Part of a small language model's weights.
Size: width 64, vocabulary 1024, 0.78M parameters.
Architecture: RMSNorm before each block, learned positions, biases, tied embeddings.
Training: a variant of Muon for these matrices, 105M tokens, 6428 steps.
Each number is 500 + 50 x the weight over its row's rms, rounded and kept within 0 to 999. Layers, rows and columns count from 0. Numbers have three digits each. The size before them is the row's rms in percent of the matrix's.

# layer 5 MLP down (transposed), 256x64, rms 0.683, rows 31-137, columns 0-63
099:517505512507504493511473427556464544595481525529546461512376438491476434533506448514523487559456425472476449495465459454492492485569416400602583461464498591500585394469459474432511529448499553
098:515568404469461531499507558456535453468532517549482520506524563522369520531463622461501520445524448540568470547512457532408569406451520468527545509497586527474447427553466549516481435447578546
050:453518521451545564493493463509527619512500408487427461511399487495496576499622501526601570448462464448514498503473449457514471522518469396488452434474448481417464505461493549450586501423456539
104:586472555452428440459476532472475423457496495510530433528522531488533532512549575505594418509474449435593473484511536454473537449440397544541572438557516565540496600531529487464511431538401477
105:477582432544457581456445446511477508472447468491532478565480546477441474530551510447556599582497458378386495480485547502479536530514458650508525492475473479540429532529538527454505542513523592
086:533551465527450444484465638479508514518507477569486587462440568573453428478517459429554451428586465512458517412550480445513578522440464491559475507527535488525561501412508547559563459510588487
099:464510556426496549660410489480430458526484542426564553474506491404538467512517459390516481497438538499520520499594556488471455526508495513598502476460440483496510443534468448513554602566503491
085:546477446488435481507490528484531441544493572419475467563438497512454581476463441515472686558527482545502512475480406446518479560548428491521466543617441465487536438527511546439510464558479473
098:505507557448484495467561457422473454491534527441477543440500454611594520477486450444532486470406485423488444539527541524569601491503570484473531604394501575486452602515547532467541526527485536
090:486414478474472574518522450510488412560541462547493475507502449408546449527490416496428503424442530460475530473519554448543660426497457563569565499514566508504558566425527460572460518512493502
112:529536516504489499571473494436531432525441527441472551552499579449492583449474401505465502490504538450501513575568549494458521408529561491553465411492616433502489580495541456458566542507430610
100:485371528502511531488457496466539555567436542468502522577507505586501487501483422519394479479479535442516509542502538574527547542488644455508546456457550453514447480457525400480401433571520473
093:509455547485515535451517426458544452518515439526513520529560470587397447472516410506561536484478468547504512520497515493468528517458509438567533453549480617491426411485421641612521462511552521
099:516513563514481455574454505532529553557504506492569595508538476472518532547477415524511514569520592466539462503449460522398455500577479535459566451434502569461452478506479430510551556543669551
052:494553538503475497545545505558523399550449498574498496518540489469562490541517470446548469493430472463440479518431448525502448520492534494391655544540595405482547480464558452398470492485441560
113:534397522550457511500470489542458507609413495446485451518546533484509563548514521468448427549386503527458545495505459444437511536562463422540577495499566582537440558494503504518483502429535363
106:541547542481521530510477477509497450510469490497458530565521451573484572450501558444472569480488464388519535490520548586452584440406450514409401504561513587559437422520410437510512536438531520
082:477553566468551447425464528541608396452450505492448436487547486487526531463504488545463470500352577623570546408468527525489465479516467483561449517607503444511479552536476521513481504478496481
111:463515432482580492496516439498465469521454502451487527473451562404458491515488544536454470445601513540495489503522394411414502569439490481529408478494486530601376489480514498478608550422490467
102:529506573519502527528561507566534448430489531562440510599519542570478505571514555484496515434554529466477517573462395488534496448569586510447387529476507630419471506573498420476498512475458499
109:565416503501510532454554410566439536494511509577510493508521452412489623517419531573471485446497517502528483451455456459544560502427449429490424546549457536556406553563520474526511552515442413
099:437445485506523424462448426458515530566508522623489461457529531485457530540466423535455537499622576525515407576513491492500599509516483532474511483516527497360456547448515534500475612534498488
096:430545473355558429510526509478520532551461457537517457521505470585489590417497498542559492558496477550630457540468528495449508517524524410602479428481500483511504466485471471509370518447476479
097:544376518558571503454471547402507481568540505570423505487526473466516471535585489519503614466513444583564519523535469524508481513511511552536476554506536513490558446461422387511553588594509475
084:517549435445510570529597504406506420452499527546561447453519514421473569560531493478444541561508407450525473461545475421445543479573401543503613459506507503437504519438470474484540469554447539
090:410550497382432536429400415528459457467482554459524424434506523458479491420512515497516550497490384500482521516547508539553506480491467526374477497524478539486501477518539496519481413444530371
106:560543541453467493536440579584418464459426618532496468541460501447526435592517530454431496461560536417423539451476519571556500515475621494463527449551544532566496468561523535479500511514445488
098:493566518534461528493482462491552502523417357510526482504468492523514566548508475571464503473500464485537397551456529487488489454541432529464573378511568532452498373478501534535557414534412573
118:422526431522433635535472529501566523457527584430487533491417483448456412443526462466437572428494446528520497496471455415492497534473498481538480430582421578501511477493466481388505521445517519
108:499495397546474537450553474532530482510484487512459455481573477491559485601593448456466483409554523454572572454457424555424575553470445563484482446497502465491575491517436508445551494430387509
095:514440493447520529491482552581512488435578465484554585515392553557488407521542531573472449511559515505595557452459540637470520456492500505466538418529501479579476479580545515568450513548475525
097:523548459448505478525432587617491436532435527461533518488552539461478460419585533515398468573507418488509486464436520476515551421334540484527452511522526468515495534461466533546468527430460488
094:409575505425471535484405601552583482444463516511448533519536477566548544588531510459500483565526473518599491505481567490512445483501566390528508563532452468509519529537524402398510513502534566
106:507419467507547444617520561534538463469386568498441480553488448450498459499421498497445507499570421462577519523504544508511546436483496429490503458559488595512379431529498496541524467545581438
105:516543509493547438463408557519444463466399471478391428510493501516481477504424510592559535520540537592475496430484482452498504472535477482542490594456398560452523516417395412449499511462504466
103:501559553405436495530435477415481524540492515391538478484507441423541599548524482473511519466465476454418510508548455445506472579408514442521476575482427439517481526465548502468436536447607426
115:583535397490506432561540577460530505459435495525445585529606529537487517432492450458513523562479514555573529487412472419508450553551450432596473521497466540476613490521510536473475473538446551
119:527486481583379398501487516488516507475532618399474519434594537415444389427568571461472520432545517563498466544505415451455512564512512563475471507502517452544491525502540482497505478483490507
081:538522380563482435457463546466459498387484514476466506505468432545468555529504501504452485421591515518498550482507447482546459540454489509499421386529578559504535449551511460534478363542410515
104:535556386560527450536553497595565473459543424400392462591497452467594523445459516455526522463542522490458471571493484502481478552501508457483521500485525535581608453542532453519447446545531460
122:443471566467499505437518464384446489511474434411589516525573543466569495516537528509460487489458348499533570505599463435475474485522510462587454511437558493554499523512485538418435481449454523
100:471479481539417480526498574500591533537520366413494497513554449455494505533429526453447452528431550515452509558489564578545462481485465480500557631515488531517477442495610528409448497565501472
128:488439438465406509511471422440460485532402505448496570466489393435513428468526522552505564540540544461484490568482506441561583398477549478579523557532455450550497591562452534476427479502496485
095:458542429491466501507486474449531566516482532414481557604515377460516473480489533496411455533449596467538569480611528496519410504486430469438512571530540460473459430530486399448564499472474487
097:629505541524551491589525554425458449469428489462511527527566524478482535521527389593575534512492506453504435401412482544574546487461538551514540463497598564520466486424525433507520489538482507
099:443545451517451483535448471621495525547538488481559552518462428517478356435558466529443591434510407621479429510511527458503493546495509503492482444497511610508549474520474476494540501419514457
096:531488443598504503514517399462536562445499573512505480439525526438443472542538570490534409576492497482427587562489555566515535558506462578540428467602570535505549441552491464476435488418500521
127:546543440478445488476486495507443452443456535596462429576455592499430416517462473455433441474583401546522542498464577517461504461452516550526445498484536499536453469419525530545499613423552532
099:496526458484540503435461554523501472481496487471620523525469415480441521467555487639504453491545459469475503515528401485519533587587570468625451502469531378492530471516469500463568506526415494
081:513503452496426547579479495550468471487417476464521482498452513535518664560473492499516542576459496401508528486545505460528537511431551499538577395473501417470489395475482536605503478514576451
090:536521430551468511455529577467487466539451449435408609503462554462434344463545498524512566486494476431465486564508459442503537520436487482405517512525464546465472561503530566411520546462574489
115:440511508616459436542544502498479399448437521528546468528471521534574559448538468498534425491663434463508522470473453464447532499433461538577432544537466498502426497566518436497415486467485518
101:466510515460530460478449472429499431542507454436508520516491506607466401418559504599397547415571541491607484592466471476485513541506514484463554486504448523516560555514447498598474541532418503
090:515511433538388565397479504505486580513538470493497494514436479488530514467522549574474535590467579480410496502441498487477555430486511469388500563558430523495511523522457429519479454470515344
113:432471403525569589518421573558473532455456472514437477557496554525452395551498509495453494549499465457539462568433522423525549501504402567522501461498508492525475454572404454508566504460425572
109:473509420437490443553535466500495542465509503435544640536464535507463445530463455574533479458540493617503478585578484451513467499495491570563605521407513458458444559536438549524499430510528563
018:489542446442494450456464428542517521567517464463475557497520482498391416518451526477600576562497422629425528555554547489533462503496502557467559500472485442564531453484465459469489403540592469
125:391519550521491438526544505481415509481492393554470553556414524508459502504506440421536612489506451465479455454437450487466638575544480454491459423553553537526499476444518556470471541462490552
096:517501446533492567499441554526574522505396493498553426491461411495607475492432507512371475472531405497543551493431422451591490460494494424481566544498550473485424510535450452529456464455461466
092:497561520462580593512425524440481482566509513435530485427490505536449524530524449513451526423575509496520548594515504478515583558503504566424621417523404537577542533404518537518468464463525511
097:504495530409546566576477564514442417603468510444505386528501539525520524506478473410416492532462492422427513492560565544535494480548498541452556506490476519447497396405476452546426476495430518
114:548593445575556487499576583513548479463468595541508565562483446608558469487586559478476495481506461445530535496457462432570492454538561537451466559431523581499570498456535433555504565492537513
079:590503469480478501593546486482508454573557399437571457488503453513519507519542403484446471448508535538507532468457498562356461537413454506404537511504584475453506413459521494495486472496470598
117:474576414416486538559498493561473489471474543451505530491390468445483452502426418568553525510496590442446470606455635568537522493481572526494460471516552469536465465466541558538540536488552488
103:548475561429409515476471447464481459500453423474580560557590460475503508488521581490547484531514442544550451508433507509461555506498437509658461543525501459560483579504549565554555485488393511
096:507505508521518443479469532473540495643441456427479438484615458481382457561452492473450509501490456518500467539430485537455476444580530558437620473474488559428514536505453565450518497521435553
090:453602581486497498423512591517403405495500490423564458551520468464542570458548516466586432530492478488544595538452569386547465464448533482525475515592464521499538462552492506551481511509450508
101:437516464544409524520483470426550513449441580469451526559548481451493519435566557512583601447613434583521493518552538581534517550487467544493483494487490451573508517590553432531535421488511533
111:508459484574478513521507505434527458534495505524513450589435476523517452514494448629559538445423526435565457461557462452496501417522448441467618427425563453556496520556550476530432480472417545
098:480566446549576544541470539573486485444523486596518444405411544449471567461532462440424485473490535517390499502579482449496575472440492507476530576540596529478458573531471501529484525601536498
108:554530461513478439547532519485446393434500368511559500519512499560484544457425492543539454554521447453467506510407483445488565478509438526480649481436486523490532498449580562530498413489423494
088:512489560443479535474553505449513505509537542455477571518499529386518510552553492530526572437499426371526468490507459492453522493518484561474537445443451542549516487513637521522550516493622368
094:533480551472453567466514516519559586464478559453570524461590547522403518511544532568494445592473598535548609484537492551470463431493507532505468492420519545441488559587547487467613513542517508
112:539426494446452448565510552507431416544439467434542514511531479415452456547512408472504509515461535630579531446531442473417489417512403476540477503564417554539506526511485488505520462471413502
094:534494459537436514500469485447603466552492511514359536478495509489480396487530512455581567595474591448499477583443478456431515514550470449481562492375500485454428496455512460532434489509446531
104:472472464480458449395551465446407513539490425466514559424536549412448525509497554500589520518449489508454543584434450528547495529401491483467530486499443636488471445442481545552519489410543498
092:557550526535520435470466575482451429491550524491503479596577539470466644413563532496499552535470420540424507504491457549502594552499484550477468536508487458533554459578477528477485465406399521
123:476478532499573459567537486548421516471523450583541482515363447469380515510497512445459556540473545460496545505450507493465499475488452486474443488555553448547552413390512556605516468450468578
112:552544590506440487541509557440467504435497564404531530484584516584524427443538457462442515434490455475549493477543458466455441565433570523487480521363554538490436524456484471476530525610474532
090:471566411506448534523561401474512474546392585489544527482488561482486458523548458508626485477492543543545520463477494503467465426516472530485588468460545623488503494557413457565557469458421469
094:474565474522492519462454496526603568475388497456514543492486428428538465469527578510507554471600456438521403521445439478538541526395452441496510439558493537595462484572473517530546486524440430
102:465542551481521522497535424504468506498565438527422485626534448542441469520480513582463521561406457445555557493413508411424601553521577532535510479416569535525531531558457534472491554486531501
089:501522544544390428441555441519600489499444442503432516524478458534396607487543447566533500549500542460466491478478524579633544432524523476441468503511478486556455462536595525572493530503490501
120:506506567519493458447514483423503397437491550493532552463495505581543450478603403556452433451538487505557553533506488485466503602535500491337493505474473549411540452489423463458464552518501485
114:468511521484513549524577564491518388471524498511439468465431408464448544454442511370479517488445544392508540575527484535460576491475525442453484564485587485543549451469502486558501537389510433
107:540495548441422455492573419498546534560508446432522514453529429469513566450539482487496593483554515567609523473445466557457458512519613533572524434505507540469560532469570479433534508444400460
110:448486490468405530437482532485515523517567484424537593608525476469508587440464550518425497520458517565531522520594462537519437530535563450448453564584501404501461524557527494474524511484506365
089:452591441447635443494478461534513441495418467405552466465492483475531538546588500489565425540524517541473513440399601451462430529471532501518465523519505452468421409454514510492452548502462516
110:513553564375459484522445505452455534601516485546592465519550484484518598494542479594526488597426533509417549454605528453462475511529443468470491449506522465544474495561550470494497598439535496
111:598554460516431545591542565478587524470483521583527517563444533567455525510465504438524572565519568471465503465471454497557497417475482461495465522503496429515449424574598497534460395534575534
102:464546451478487406558553433431524592447571513477534457462537465490415479449486514428577437477584486523509438578490547502494507542463468419512386471516551524557567524554513545501509457540392467
103:541531442486550536528521532511534483526454491476487443605447464491544520513528466542497458501497545445517469508534471455580464425490579449528364543469524336512559534494525458401541474389510457
105:486457508445484537528490517574467515557507440446484478575463498524524447560493576441523482393506377491448477515519478449407497419555526466500503563463479620539474570514511473615446472437465424
110:559495534478539572467564465514479368573616484478572473563458436572401519505528478514506486496504501462561429508524471550492517567506451517494448362531544445592463510463461554460527511501483560
090:548517497490466440530483566529532471457529545429526479497479535503471480521527467574557512515552625533546620462456472438505456432496587493523503518587437533421583467467542603427583436515458538
099:457478477525421476504505454536503584472515558503491536491419449426632420499465563489546538456539487480421525526526457420495549478426615528530503461433479516599406568529429504550515492449511473
108:493562468568542584458494407523522514448463514449528453561379543539452553446522463529451512479555415523549465503394464499467526498486538453517466436614504593476519527494454471511477432519456387
111:464507519549472406437474467487547445512489511491456523531529429495574519623491526559561429443475502516515467436418440508582489513473559533459575504456469582510436384457445454560537540461408533
092:450555466476493524573544629452510592608504522533546478609534574522510539471403478456532537486604522497485440459504400584425471500488530504520498468436450503482482526493540468452546481519435553
096:463475463471513434494489456532397553546469499494571499505501458488532415476424545445615463391572529482565518521533573537443617499478491465549417547606438486487524498443495558470489527566510503
089:540524548562417434452503500545537590544443528447425436506511461557464553523470522502434568446444585476531487536483517464531504525561566498526562507414401486546422428573500536496487460559592433
092:478502527565495492497551457539559514602539547432485494572503515466498565552547503538466444458429546484488604490482459467515415455430623426549548603507450542470576462474535496448486488575430551
105:523482553509436440574503415467488459389531515490479493496465497514527449496438428676466564445453491465552557504476505503488533498478492512483570467465519466420478444447433499423552523538381453
087:510518594561510411609490561419430430510474494413418505492469456413457524495484499418452532539564453499462516508462508481406546450471551584499503536471517513394558460521455486528471483596496500
110:538449493457567460494495527441408585589509491498517398526446467508452588493491505597478485545500560519501588443401408505458562509536509448586417451546472538529443440528476536533511546477558472
096:407577474486462596479479593516485510491452421461427460530487587545458545506464427518579518587501494474505459512587505544554560495531458570503439491562524548475401579446524428465543483503449449
100:514567505487523517483448524533438482394517533438525437523517410427552498550499478510519510500500461503560431525568461512486507557408601495446647514528559528565517532559527590534450437534486409
# layer 5 MLP up, 256x64, rms 0.341, rows 32-138, columns 0-63
091:515459564610449449459522454612481526560468476507623423528468503489529384517497469500522456535430571406433453534524556482546467485515533528514510471529501503583496557417554570447531524469452471
089:597524533476457423466626471466579504562442470522498494542452578445502568482556510536466530471542442457464517551451480487531401490485444530491486542471561522580464562437468596611492479476487427
106:523482383448493448552610525496460514549525549438383487473522513597557497476425520496393604503486567518480540483490509479534525563541490539544438536528500474537521476448406492425440441522510439
096:501472567436499504519546512537527508523491527438412541510482426489627435391413523529468446615450478519496500456529415463479481597574507472523504583528481489479462511531586556465489604490468511
097:537523500485427463468515458539468446546512471511548555398499423485548524452518581448476476519532465568432502458491474340507466585425474558425454491470510454555615527473555565528507432545484485
098:472545554589403547558498559466571609531475521497469445447493527618483480521539514516578501523471552388470514515515498472505508533476495499535514536453557509437542462563615478505521475378441558
081:485588455428468541478539526531437446570471573461448435514421534510488498569413547531498397487457490515381547486419461463568444464487567497428482475389422504535494482454484474531435484520512469
108:441518526487580511498517568666517481405558430596443446491478557522464490616521516498478502492466456538552517541536607541510471474516565464481525568468436449460507507488451534548473558562512455
096:525525485471529503540526525489549625507552491401337400490563478487623412465483495536549453533527510537516439471559464448563524526539559501473466433473423537464470471557487508520477525443502520
112:567499516435503525489460439446518571497518524448466481463463424446572495564400505445537489585604489442470497549451588546539402607471447555512451508500423485553485544433516504446424504532541502
102:447565569543499473554578505560458566453545469477413403506613534431494479448434564525534521522417534508538424547553529564491493493503537445491514463464547526511549569506600581481462557495536575
091:469529489544578513541427614461544558468544490514461468581415472489485584493363484390497378492530514588474555530524525470463466512484515470544464481489482481496574563424503498468536492517418487
099:476432434512440417513574463512584597556528631490481526493467524524563493458525513440612480460583473486489433419450465477462431505503459448471482495468441546497553537433513422439480444534545492
076:564441496556487503500455417545623464513523497543521515450408633490532453536419588524500517418507404508551471546500531487533558553490515537512522497490509496614559558562468483556421486470457507
099:472566565487442519553430560566588456562481491508509584459507519513453574609507515551566462513471357463431522507578563563543531526477479443434484549464425475490503536503525517500444551464422506
096:497538492505532559565539491565417499515553611516575509531435566486443561486570543437480486494513535556432418436498515478534538557444445548576505588491557446545503438515511468552421389558494479
084:487541456539477528624488511502490572460542516474533575580441563478571545542497473457633456488487445481495501517637557508467576482510460552470473511502507441459505566557470481522538475427380520
098:529488586533486472437608552498474464486506488492438523485555573425529504562481525471484416616496474456493547573445541597522551557598431471515493588443554474506517527464586474435427479541486511
095:462453549497563495477591415469524605438489470470396523433367521519480592526483462532473473477450539443533520486490503603486495518432453534523473531542432432433495454448580532518527559495465557
107:498539520611499491537570485538499522500557464506442534484436489457468500397475505510458487600492579622455432467514601492465481540484451577494526449491580507539500570483438526593483432487400537
096:406466485569487504564525513551512597526461538515435490497333511436480490489469507422541463497520517551511466508562573556503508434443467629502575563513552583556466510522505498467440558480467524
099:464475579482507542530479569504455502455504526464501394446508528543396461480592403474550442463425478574498462468483607467519482571501506454558462543522519480469570609515466491495517639495520520
083:411534539407466556555533443586471517511505500400579519432468564530552466529458513560481422461462533421472427557477527493466570498515450441528491466528470479432529492572574564526463430399487539
080:399517476538526484528474448560427498499609548438507524514541558542492428521446524587458485542387489533507514557371526501568487575471561455515540499504388501517524562539510452590543478456484508
102:493474532526553548473554625540529533456460557563492420546527521481406470471427522547509467448518538422504461488413531522455432536531580501486469442576488567487547500577502507540594539487594590
103:488466556465443533468514444365462508531497530458468432431475536492484564466534543526525446464472485549413452443539479454581495434540474598589530512563529532410478539459475546631448517500497442
094:408545506525556533474552582522471503493492449572401452471516642568495518479507554428495493525421482605485503501576542467557437568459508516551493440420539437515458552493500460445466444428517505
122:433423548450531449545542496511446511551491485499506514475523606516445477511552612419444510443477550492504494393384486560540458534468498417352487563535545535531498449485523494485501525506434545
111:468539432419470504480546544467566539504484493494474454449476475486528559521469555561559442619570498414557503526514490569500461601430486566461538537606575571565453499461518396468496454523471532
095:498572584509521501573531522516523370554501532597457430469546491500490458564452499478455402485479463441506471522516566461544505489355485443490496498493471491423570471433490431491546427434551555
108:489515414567521511526502519458467564495529474484516464523404559467486574428457506469435433496565462510359452451491527511504527584434543579473551516550514475595496511440439463531475449611576523
101:483458524502502486450497470494508607509499511421564524555499539497523460398512495535542508609525377457437433553576570573497470529455496559456538518524499473451449554479386593461475451554473561
096:528501546470482533505574478522480474476405416571532438443490527437647534517499570522586519465431476436471507545479467543591468517511591500430501512419498453425449517573576437547468503488503528
107:472599556482567472526570536607541446525402516470543552560546534417551528448503531473529498501599437542425538524533553470533466577498523533529431446397581454560471470459505484529499463444502534
103:519538500506573467513414513531415504425604543463466448472468495571516456641447579494582501505483450529533513514412567531530574510614483488475508504415453467584553530500535477494534497435517495
112:438475497485568530439556508495459579498434534528479510588395380490532585549547504405517490524506463438491490509580489514573463515480478513592515440497493597537470441509496432433550448525429561
118:450455430482520392581502446481525535424495478533591399535541560415519480493501548499540464515487423557525515479486552553558471522516592549556465542522583458492463424542422424499441523426453474
104:454412501538482500433439543574485491579530344585538536490475592463476431545442583469565464520508520538429539458497487491534558565500551485545451438473492480485479498525553474453427489449446579
098:552451436501437383455572562539540390470542463539482476379440523511565543420449494534532473509410494558388580446455513497547540533499550468548469476466494459546535489499541473484442542469496526
112:452389466469535494450509494484459516478464429561582501534654537491492513546457496566437520545428559547461546489471510536528524520497506514467413565589580508485584555438494533500497447577542583
099:545484534455611516517524546439365551413534542509498504573467613440420463413446545522459488408592510500480485508564426573558464469456517514473470494494474511490519540520445523454552499453528535
098:511505564543419483444582482578510576544442516527558541509508593587428432476442603462519574405499502471557572436511519462519535502524460519582456522483546486482505454442538512539480416425514558
112:452412547426481476583552488478486465540543509545491490489428507506541517544491506451574582497496455554502574502487546502547600557437520463378428425510509582561515440507595504422445489436477448
101:468449575454540394562576462474548455526569442531498495435552556520481533470465522461516516501467559504489609499485641527479503485492471405597404455488454474554573418476448514487490455485513528
098:503446528584543442500580612571565469531554501454470461436475534402493481430519495537490387509528608542425505485497471415452559507487502531497422481556415556484495401470461464519522514484507467
102:423526631598641499469439541494491488537548442421499502552480557504520481484563445613482502508467454435437565531517458576526547499511529520512517574514488480513588523463454522545479542581502471
115:489506570543469538502489434419466568534547543492513472445488546507529480477423471506440508548514453415473556569593542537454432544548541525499406491490480403539552564494457624540529496515384439
111:534454518459594438433454545398480486460472575462450449393506530545505528414532520497472467525501424476558490457484527604518505505435550512496477552402463433546537433487621530456531538525447480
095:384524547546519452423490552499547543404556476513491468473459587436507484545547583472517462452569460472491505449516503505499513494572459437490517502507457498480425608371468461424469602443482520
101:551465497504483527631491449389512555525468503458514520449477496430474484533423492486535447492598456494528541495510518547510514623461586474507521559500540512467454507439422441405559569393550521
111:452507483636465493479511569528494533458486498457467498534500477509548528506486464552498371498505459475479350472443474541510506581452426371509490541509529533491508599582509530537463448557477421
094:423435478507506472404531492475435543441576498509600524522566530496562524487558480605508440546458525514551492410555473459551538419548523518454431518573531473461531563576435494474483422520453589
103:529453552499554481463529410475506528622465504479515425410462544521458481520622471516503473514528520473502443479502515574616495562578526491584537490548620419566527460444562531504524481526458501
107:426520456460535436469513417413579466500442496499467442362590525524470547499440544504570517576477476503496509496465512509554503500507486578582456429519501569439474498437503569446473498373537541
096:451534466419550552523488526420517537497596552465376638454494544504520493607536606530498522462483517513539482429514517542484484587440443515500528492478594482495562431484488553528507514506438556
088:466481513481485483543543544478551552521461471513481515461496408514546525487518583507538574629500447436539420507612472469569560592462567523469388523478481539524591464457531563539556453500572532
121:452471504483586615472566537575507542445517551536591477580540536588489470429536576456422508487482500528499432536502491524570493556547542435463503515476467487396441461417527519478554587520488571
103:498470509506514494474457489462500540590448493434491418474487504552535460528544624503462473449536496503444507526462507514524450493432541519521434498552550577573557496503439420362543440373581446
095:470431515623563452522528520413418520444524515508521540508487456497472489457494580472479408502542495489567407444462532487451529515502506569517445498546430548518475417565492411597527379494460537
092:501512441591516435375527430486536526479459491557558574520591417440492531536460512557444446524481585494507476495431496412581492518477470498448410544525506555441489508525462547531537451473530387
107:463601439550467524621498581462456529483438552547508422530513456508558496624457526605482415523580559457541513512550497562544493460533499461463550500494446486502560464515501538412561527545529462
100:434477535662489473438444510555475514484508496477525551507534620530478552493483550424527488478466475371449537517469552501506498471562495473586512578442503478458560501485468490530553505533514355
099:570487601501526525546525398527572620491446536457588546500448491591530470472522432578554476529566529517537525502498483542473520624491557433469488564519502505483466498443418479499574416518492493
104:420517454527523494610606445457538548515534538538520476446411482495472457416546527507477496423441565571472465462532463488490583509526573574433502565511565569626481492535472519548527571527488495
093:466493496499575492503494482521505513532495456389460480463484518528434469481443525553589364552457542612486542416541565604506489479591528435449407473518518494477485569577557532463488453485472540
104:500597452488521534553555552441502529569459438584515476473432437475528546493482490503595447565437516536593600502467404566482515574487451550574498489461515480504611509486513479554460557573458478
114:434494501499525480539605446434447573469459547489439504556569538489435558555585593508479465427543457563518546457569494483491556521470539611442434538535513530573523474594446516531545441449510513
103:551514495504626550476518447517476470375448489488503437488486494473492464449434528519456429482595541553493517559422478501494488557508620561559453630500447492553537509437494501430559536507555526
109:503520533522579445433493515414475568470478565494504480479520553460481454462551459559480413573380619556544495519490415547602446503456596546448476520560489505400516519528540494546518481505498459
092:500597501446571547472523519511542589506454582518552493508480461432418492538555545620431520556551559366564476474549460550556480515512479485511477526599601493512420461471516504537509528534494504
088:451432517520538416441493487572484471534501518523480515518440454430477542538508535526494427589390392545449488392510531465463387457481529497559553523432452402568486510476499561452528560500517542
088:495429502522588543490589500494509565551493516543472504566470470390531407511474477566389426581535503481425493480500572419499488500596460455490436503524464554507453506425475510474521519597410484
108:468469483485529522503532491590573612491550527507536448530473542443553442503411395520597484489580384450553495413541518527483487447465485609505446452473484492509551470504550587496521524433542471
101:558521481524532566525587529468427536516507601415477467539516499456539526410447464396488430501463540535423490478576591505443622578496524505489507491469573545514515480502473538416586511512560508
098:521439542385560502467568537531611412453511436473470518509509521569509534481478539560588526497477497485499556474524455618462465573504476422465492500507590486407569465483525533438528443411469535
092:512594445451533402455489575504425540501542550465531458459530477527487360419448468435452431533489595525532447493480560537499529510498509473597489528479524589468546505450476419495564476470585502
119:499446427574544496388439548579530558479597478454493497549531522471478485562482563495436440533450436452473557557549490513631477511454524482455522524520537426516523556502567556394579530526502493
101:474484562534534475441526545590595607358528485472404475513435434464478518480514526552550539521500516538522538472455562610545452504459461466474540527444525506610569509513550481534530443538484463
089:438503502620569487482488549586430498474547387482520568465503518529452494488556518517470515507544534458466480465507475480549603528589561497576373549478470531529526557552592500437429567517484492
084:452466548598496541551502468501458452458540481466541508378503545538523536554413439450454437584404540543502513505455518468567520497530558506491583540428467562457490586430497502425519397496446477
097:616442482516488584504552469569513538552529538468491486495450505498557569552551511454538561410421391517497451414503544517519424516550560488525490491502447499587544521410433473511507580526576433
091:566475502447479480613542490425490519522511488473534483381538524479588481421473598450575545502427483492611522549440489513524492474493534525450513483521505499451583611471526537593569483536424503
105:437535441459561552508539435607487529579569466408374534457438510557465514523435531440476498498521462543507545527548515458564463626499513450502449495519537500475496437462454434555431451568500504
112:421399480525535485569544491385485419511480558527495488446503526536447578514456467523616453484509526478519522458474490608476554609508492539467470447503604467570506559500518411504514487532541578
091:536459538475582538539539486476532519412445465486384528571524518522578520501458452484405456553477464429532524442488505511509575465405432500444464527434500451484552560479506603529375460513445527
113:525512577504519503485555572460463497525431480483465466481489602586474511554538524452575430441510515573407527508472533460544513531533547560530430526592534569524521515549477544581467359554580479
091:478522547471545441514587457481517578647472533519515555557478433460577497482514475468481513581428460512586542407599564523494560503511560503560571497522509450435472484491500597513541471447446478
111:468576429468523587522530498523631523515502533426540539515518578507540513459484508472560490544478488451527396562444514611514426515513617560514500464450487425531522474442525529482512536395554550
106:452486469498590548437453524535472501450490522496443488566456480608487580560472550515479527521519516476515540422605459572504503492582506521570469510493489558417502432434575468479393593423437534
098:437423513495509508467501557533494544529550458557607481477558547441507421525570516455535539483544482542451456436439545462619493579575589545518445453483528487552508510470497364412487477483497546
115:366521481514470534532496468490405526540523568497473503515517527481476536649542464479453478408490449409470453410587495500530476468406446448521504527444547507439531577491537561470541511516436443
104:475561437548539491561453520522457509504534494398440527507532495475598407569525569518531380491471543538556483464500542553479580475501600407514444499504459502584516551586522506544553531456452572
109:460560466530518486511508510564513562535579547482520427528433413472431490557561440549499520538580476507382557512557500565558539536454497484428537575396477435543538490483577561481515537561466581
105:505438467452558449433497402504495433481553461433511521474506443457444536506575610538453505541550546508386581510513502518491445492501563487481426542526544500502461452404429513591554538595456526
088:444390526535539542514597466576477471581518514517450472441499473542505482511495459454528543485517472542499560512463562484521392499473512550606478591491440546457574560567398470474593442472530561
108:467457509518541565469605499526443412508490502451519514528455533537531505410484539515466399394452516519455476472489598550500386486443536571516472534442481435501505445523415453599530522528590478
095:503495505485435525489534434524494490484525533417406492464467488521544455553504487556568474453470421473483429471423514557490489485347486472484485613444504593569526395484434496483476558454502596
082:457446507554542491381478489469573468449627555499472537433501527546513451543519551570436465578443412445473565486504547429408584538527477558478522520511541541538575502432532509469475523448549512
098:324541493503571547477563554456442524518525425470443453529415433569492484465520576523451444480497525509496512430449485469570505493564507610477505520504474468510524463599496409529525470503580498
082:399472555450491520500490473414426525429603510501576535526431538535489466535433456521533419435505509545560395465467495517478498418450495585540504547453471564478557514397543497543445464442453535
105:480476472489552473469506454463425513482510542579520608468578487387438464589474554532475512501604571483574475514521447517489592515459549509468410563465469560472513509448545431426470449493579541
101:513521428605537493493458442545507495528589515451512485399466448457420566572477503509502507569547503527553512524393626502532470516408469499540489568513478481483550576461562537550389468537482507
095:444482552528503474481469516575564609475534528503571492500478520429490478518496575488522513506507520462456490443510534527528416596590505612457521550598503390463478506489526482455553545488561357
108:458455577541539525460471464460584484510521529561577509461576491569462447513534559618577466511529526482384571476522504508523501510587531462435426516485460570518519487603496594573473495553543524
123:542535493591565484509529499433416460510489397480434507514448515544550575371415489560470419511488517427512511470489521503443501492467466507521440495457584490517589551470459434589501516619504511
099:481494478463516620484503520416596591476443477541511453523598547442520456429478531505566526497507503496510490432501602521541386475573527483475386488468544537521559492497525542487529570445404491
094:469506423535460412493541458490460457453398508597540479519417437481489424539586450535465490561476501443518464504474491546549502416568472549421405575555550534539555444510480465557459540537498425